Weights of a small transformer language model: vocabulary 1024.
Each number is 500 + 25 x the weight over its row's rms, rounded and kept within 0 to 999. Layers, rows and columns count from 0. Numbers have three digits each. The size before them is the row's rms in percent of the matrix's.

# layer 2 MLP down (transposed), 768x192, rms 0.188, rows 582-631, columns 128-191
098:486541551550527507473505524476472462521487539527544483478533515496504509483483483513513514482502534548526524518518478466506499483487519539504511496489516457478516508519518502526453450511540502
092:486472487543525538521504475536514526478504544498497468498486476491521532461513524511508515503482451485480514516491517510483461480523510482497509524476497521489506561449507503517535513494501481
096:519430501526562478469464566518477461499509510531535460479478555511511531511494512501503474511504523492533501519486507498524520480475474531518490488563519494508538517461476524470485467504542496
097:464498485532539497478523519520556496512494467486483486506539486523489500485469527498468511528481567521484488558533444518497499486490530492490494490463481521528500464511488487468520521462535450
097:524491528495536501509509464509489491518480520465497524471555473475453515482483510482460513471506497486490467483515526510478489548485506500518519507472496504513523471501483531519488504513501485
092:501495506491502474507517500477531460487503566514520464445511549525558532495486497500535481521472512501493496503504506507551509536538501441519516495513518480492523484488493495460465539547529506
102:495551517536500500490475466482537461511538515483475485483520435488495501491461527492523491535494483515498524461493524506481485530503508480484494529478537537547529471485523474499515534484466514
111:555509498496498519514526513497518481480493490515522495529522483509519502498521508532527483452507477460506528488471541500488498456501479488496499530510482514547469503504537455545497524536527473
100:503486492515500492523532490527508537460544455520511513517537491468458478471503501512537470488452523523487512498485527481469509501526487516480472550502536492484529520496494503551527497525499545
101:504465533499489474544526497479468539460503524516473540450515475520498503537536490494518536481522507498510485513492463483459484468530478504536490527507463503484551516504490554499530482536480473
101:516496486519556480484471513523502504530494514511500512491516464503499500500555514517493444501467473494479477513509488502504453510471499479485522533481514434488518490525508514505512516511517567
092:449488510553493483506469503526508507511465511551527500518501502532516485523516505517509478507509533490464493533452507495469490465444470496498519507501452467522496492496524528509531501499518538
085:524508562475540489447526549513472505509504512504526502472489557526530537524533499482523475501498490497485506510486491538472512530474503514530519515492486503486483491518506532498517534502534522
092:524500498507461479496532547476532463480495478516531448504524532524519559462486499479487502515504502487502528515484521455494467486505511472482518477455510493487546456477512509502455501477501533
095:513493491488498504501494495483522440459472473458487512525449476496526488479493495548467492489494455471520452489494507494548478484508493495478508498474466512510461553495526530500493547462510472
109:479566513510504486491465490474500459500503484499509468455495484501531536507501480457485489536459498459476517482517485538478521479478523480531509502499537475521528525501511507508536534560505507
102:533483513501464507539529509562526517534508518457483483503456470524515497475458536470489496510478513501535492480488524490493494504468485453507507488506470516497479514504470532474553522489528526
121:491511456507472502529505487516498450512507484538522455500530464460486524555508492480480480481459519514488474510472533499508474562485448529500513446505487481457482502501498516510509529471473496
094:552489514492495486514499518499486518497571505507490467492481475524492533500510464476496499479471519488496511528535504501497492523476492456519486432510522501519531495466492515502516515513500463
109:497534486477495531495499528534490488487517520572509474500510464481526519492511500502498530490519488477498528486492469520453483491482465479480506483481523538463541519500534479461503495431491572
088:501530546521461484446489507527540452501515517478505477493513521508487517488539509507498488496513486451504501505475540484505522476555507457503480488481478522529510397477470449509461494516481464
098:559499533527517517556495486508502515509484505525466495497496492492504455506525524497508532519454485515484513488474521549494546528447469514490505512501519457459503481463482448516490543499478508
095:493475512477489482544524495502494509487491497486520431523486531482495538498518482474505449469512515498538519516508496526507448489481475516518521577527533469450503505518519477521452475548474523
108:476484456537541477529484475484499517499463509504516463526499499531505487512501472536497441507527475529550549498534548489459512466514510486511556513457498476505502493513496448511447504515490534
084:491489548496521534526540488468516529539523479476513471508510491452467497465519533476454516527497465514538507555506488482493490513467507499535480507532509488508474521488552459501497516505480495
110:503476483528517528473508540532487487517456537473556506459512470507479497469526534479503510493488496505499485468475512511468512555519465469455533485518517486487496528483516545525484499458494455
107:505501469480532504527500459492471539511488531502487467490528513472523516463522491512497552494480520451461538482520502459496523519522525525488538498525481540514473519530503529513487509474493531
096:520510461497450481484509484512511513461504546449512530469491510527497494517557536501545502495446484482519490470501496493499532515522506514513534508496510526525528503496508528474507478505499479
110:530485476508483477494503505519508465564465515511461444508524492476493499471473468486512489509482483488507473471539479525518488514477519471514471498504471496520510487480495495458552505473491515
103:465509494504532510510501530516490455504522493495490512504522480515486489528477498524464499463467496467537498518489521512477514506501505496509501490520493526507520514471518537513565485499483484
103:473498503518571467519545477466508494508527444542455482452546515490528494526507460514515495519525504496490493508489479518518430500501451476535492512481491491503532511521494461475449523480442522
098:493514479522496501502506454505472516488485516506515539519491499481551487499509518511480514513519522490528499475500465484526518453519497482501525503496463515505478462490517481463528529528483495
099:493488484500531505481493487521471535455467503524475507514480513520499478502516520485475535492480466518506501456503526520511506503515464500443533477481488456491486470492476524520490516542522482
097:521468513461500496533510482492524490495473481498554482481505515502505453462505538474520510520485499512511510468529553551500538486537503507485451507491477510486485505493481558518489487478514543
091:493460524524479466476459487464511555521523482478505497515487534477454561494501516504501486510495535506489506553509514524494525487488567521482556480431519469498486508553499523495485493499566471
103:445488480515511523519473489504524531482492502500504477511465483497499524453476545484485479497520550487501500484490458469511487489510527479551521487484516498557510498514507557495520551488512459
109:500502500497497470517499491502514481513501526550499483541498477459528470524513487483571485498520496513481519522464520480509525548464501493491493527516516514466519506472541486508468549472498517
090:517498495555492548507430496490499484507485481491482501483485489511466493488524514504466524506469463448543505502476466457502543477520464498511490518504495544543458491532519502511520539487482522
094:476506518512523480449512500503510527492497447500519505479506481498460507511498505543533513474509484503542505513465508498470514479474506499508546492499513503502475474497599510483499516484509457
096:485527537463507521504496506540503453475459492482465500478488516479449514507511534515502504479529459487525481504472482489526492532438497526528527481523477484455504506495485496504487500464520487
109:560507552482491486477495467455521487487507520472465494496505529443486478546498555519483510507478467461502486466493489479502516508485480469502512446523479506528517532507480470489512483483499477
093:477472544514502512464553526509504501473470477474495490505477524502524518497454486519465489528550491519509537492516466536543529509472430484523491452481430502465480495491515504514538508499469490
090:478483519487493536548521483502476491477538530455469510550535501539497517454516528507495519468486450497506515552473514496537518475543542478456526482515531531494511512491492524532498518526476500
095:464491485479541501518503532498511486455516506520473455529482520474552521492495526548478553498467502459507462492512509521518492525477467484470473518489536475486517467518508408498525455508497514
084:522517498480475499502482521491517465514490487506499525503527460474509512496524504491476536496474471523500498523506508505525515520532467485496484480479480516484529488472492501469437522476530534
111:528475539485439481506518502516499525526508475497474436495505486481459529508531526456501535508451472511459477505490521516448523489509530477502475506463525505460490517475506526477514518559491509
099:549482468484473465520556509505515512464485500476535554538503556515524501513487483515456483443515552505470521549498492474533518538481469515518530454518547495475517517485527534491501520459530477
094:473480513496500491435474495522474496470502471532514502428526471490482447519517465521512474554513474514486501497470499495486506508529482481529481505546499544533497535481525457510485484540497487
095:528494521537511495502498499504497488517518551503484539456552502461491516509498494492513519453547472485440511502496499492479478453504500491500508476508496496510543535480525460468498511486481495
096:473508527511502498522526468437482487521507532495535521488500539482520470477493527500498489552507507507492572526489494487525488516501479498506486485489553477501504502534515530553488472530504470
# layer 2 MLP up, 768x192, rms 0.204, rows 583-632, columns 128-191
100:504486495476486501536530499505517534511515523532486520518484519480477485527462502522520537514485479520517516519541469464488518496486520524524490493526538503444534510511427509501513484487539525
075:498431531471509496483472506543537544469484494517492509483487454484521478504518492491448507509492489484481474471514490448533489489528434514508524512486485537493551498521533480481483509507492522
096:493473462456477533501489473490501491515505488489481499517507463517551485490536499510514490465508479521513483503484502549519496523504509505470484505490526451493467431491542498462490480537502498
103:481508498448499450504519463468464491520488461505489486501494529487487490536522503542522534528493482532498489483450458489498510530538476459537504504483472516551492502484540490471521538503556484
090:512541481502489521452499517513488502470513507461494479575479433468480476506513493480494504522535475502501565493497478491475513541446526513468506503531542486528490479490535485522469486497549465
104:504516480502549444516528528499490498545496503506527504536504496475495518505496480524498510483495453506511492491485524465496508541465538520536497513459461535489474523460516513476484503535523540
109:514500546489505493479536560534492484527495512491506508494515466521530463536472489530544524450514520529490512505478499484496502488543477512505528508509447480512517511519512473535526490568504472
092:491470490492514512447432496488518513464529500521482512504501539475477458503504526500487487477484514516510503468516499523490490473497527456481493490512488540526492489513519493525492484489490482
093:489498461486516489546517541502491459504501515492525500530514513502507472498486501517483460483483493461485495472472507481500477516506523499524464470482505530485562471492513472469501512503496552
112:470511488466451492521513513526484499504507509460529495500504513516485438501456443490522518476488454504548495557474480486496500504527465493481535495461483480503554489493444551481485516511497523
090:521523456509471502542533486475493535472508465545520525497519472526528494512484504474462544515528545501493514483540487500526514523516563515498518464498540542479489477540466496476507478512499404
087:469562524506551470517534525483472509480455502492483455517518484479503483517484498506522513481491511527529482482496507512540481503515473483523498501485456491466466487499467510485465515514494492
096:459550511468506492486469477535473482486494496482474483523495526434559471530512513546484517484484477489557531545498515505487518519505528546469527469497491496516529488505480538501489463508492482
093:486477527504481495503493488515562477538487447484466514536488538483523499493511519541528551480518536505531460478486467479492492572508484491498518506529474486461510503500538529522506490453514504
103:488516500467465505481521485502531489502524540467472512449494479525512510496565546533484509489491497459467477481506516516473520520483490501500489470547523493491524494523518536492470513483506517
109:494526477506519519473481541484500552480449492483541501504515477531490490485510457547520431481514498499536496529522499481461484513526520456516510488491487524490549475494485502459480507481474531
107:437500473467473512509553508527492510534493519496498491490484482471497496503516500489489537493490543467464513496501508450512485562472479457507508481503541465498482476520488480486467489478522530
097:508505531508531496496468483517514438540524525498454546506490521521510524540535495520513546522519472507474482495481523458514501488504509527518500516465490538518499485512496469516505501497490503
104:509487471442485525483539497449509512494486512526452534550483501473511530489550527497561491483526511485514490468501509532519466474505482474519517511474535512493510499496490484454519520487532494
098:541489458494446499523515510448499508512490504519511497490514483513491431529480485499477486532534513459507507493482497468472530475524526525529555457485513455540489520504500443515521500490496494
100:468488465463481559492502524500514535492490509488495505486470503510513499468539530524474511538553520497499498555511484480502493520477484486513511475542486534497505501493459491467504488513468479
099:507472485520516512535531500485479552481489477512510519527498546516468475486511456485516477504495503500515480514492497471473502502511473507507523541506472534541499544472532523472491501506523514
108:480496523502447542488474510500507473516506483475551464491473490498476504474499502497562520515486476516496526462498483497558491474507525494529509496484475474523469446476416505429544497492506515
094:510507499501480500480522508512478478488490509549484482501493543514521483537484462502524495501512556521481505522506477521505520526523476486471512479477474517504526481443438479516483489520510512
107:506461491508461483494480498534516408489518462511505477501508440498510522486479511508573482526519494491467448498490511527541481490479509484484530486524514533480520537502504541503464515496475486
097:499513546501475509479494441499527531475497498487494533479516509512509502530484499548557507512507545536474495478514473478523480496501493527453509525548501507518469464478534529511485497531491485
099:471508515465521476517510507495472466526508546511469502497500484531504488497512483538518509470525506443459476557447512499490489460492495527492482468496499487489513550512485524486457497503512520
100:488503523519470504464537517471499504519548468464502525520487490486506497492475501526462474512497568479498495501501547482493414525482472473527494489520463524472555449479515490462546515500508496
111:507529466504514507494539501526543469515475485507496469507523486488531525473487521496523493513523517448459539514475525475466537502489480522485500493474502501483472524497481484495481518514471521
108:480522451497535466474522465502487473457463480468494533546500512499515499495478505522555478472530470502541454510482481462508454530475547514535489476505520528513512491517533507544511510496505504
084:498497491539509455486493507506492471486511467489524510507495489507509476506480466441484447495486538488515520500459471475522515489521509486504503544492515499502492482481517510464478479505473500
093:468542489512497485466523480483493491506505479496531485516503498478468472515487489479525475514504493535559517517481500497572502487448468547520531526466502467492507537460499511494509459493508541
093:475499479522494473493541459486471506523483502483517520504510478491465519530522493503536502424486469485491553534458524489509530492521495474500484537523497495475475454492502512557502460511483464
101:510507483530541527501499505532465495486496423473528457505496519492509455447496552503473516531519499480507457499496511507460460467493513486504447505520526491556547488462465510546532507454537503
103:500530549515515432464486549465493522488497490485479517517511486519523477469501493479535482508523474512478507508489494498502479477523506495501549498554523477508495484496491508463469493509532439
102:533504492467486517480549504482485444532518459511488508487476484497460500467470515516537472496446552480501483489543514537508537538507480495479499478546494495556524472498517501540489493527507503
099:523497507455505492520498481505494468557478489485480505489488498487532506518501474493467435508496536492500491500516460514466503483512508484519527470474509514551485512485461534503502493517496485
100:471518459489479537519480524482480474522502514543487480465519527525499514533500469509504519503481525527493470476461502511507500530522486472525490491480511457499510547530448473488509490529512507
097:522485504538496517509487466452512542540518466468487507488486490507528481493488467551502440526490536500506544496486514489497486486488465523502508475493492500481513479490544485499536495535493506
108:531543506493505485465451509484505502474511480513514492512493508549495489546479517508510478499454489465499481455508526515486514523522503502508471509533521507478518507460486467543505527468507514
093:487514484520454507496492513479482516487515474466517525489555508522542469512462500549487517526548502497519537494513510524524510507458428512482494492489488511442457514481504543465513493537478469
103:520520531492486530513503513494498521487512493484495485495497518463465464519454522501463465502525496513498510490502560511543560473529508526484454511497509500509507502540528535486431496494500532
099:485483490521508452529491512494505466526469512548498531490498490480490452515466507475537473492501524499546468465504505503464524543503501485526464505478455498481503510465508496476487492539458489
097:493527522481492501522467505522499532556510524493509533496491515494457469499480453483468493527523489447519478547494494489519525474538486450492497532533478491517497537521492517489519504532514469
099:474510501507502520504459519490534487495531477483468506513472529472538470485546480491500481511498505521493492511491494467500532493480518491505461531493452495479535526507482492470543498507482504
101:476457510481523538476488520439452478505506536530492487466493491497520519500496511503461510523476498468536487481495498554477499459507532524491464536492509492508466477524496444488512524571496513
098:499481490524497488521466518509484482499511505502519476525510507537500499482462481533493460479519509450530517469545495488497505510511533507498492499463572530546475454526537469534501545480475493
100:512484510478472501470461513516513514504486494493514503505508477486460517484515469562526481517512485497528488457506470544530475477558484508523451519504501471511499531478530500503534471511534492
105:513562478485475494535458507499537508481501528516485516526531470477533527489456506498515496487505500458540477474490504485496440477485488540499535465503497514541463548524519527497516508495497507
107:508507469482499535486450463504564494504501522501529501484474546490498483517439525506508525529521536497500485511471472500482492534513465507495498503502471507492497479508508530537491470552517558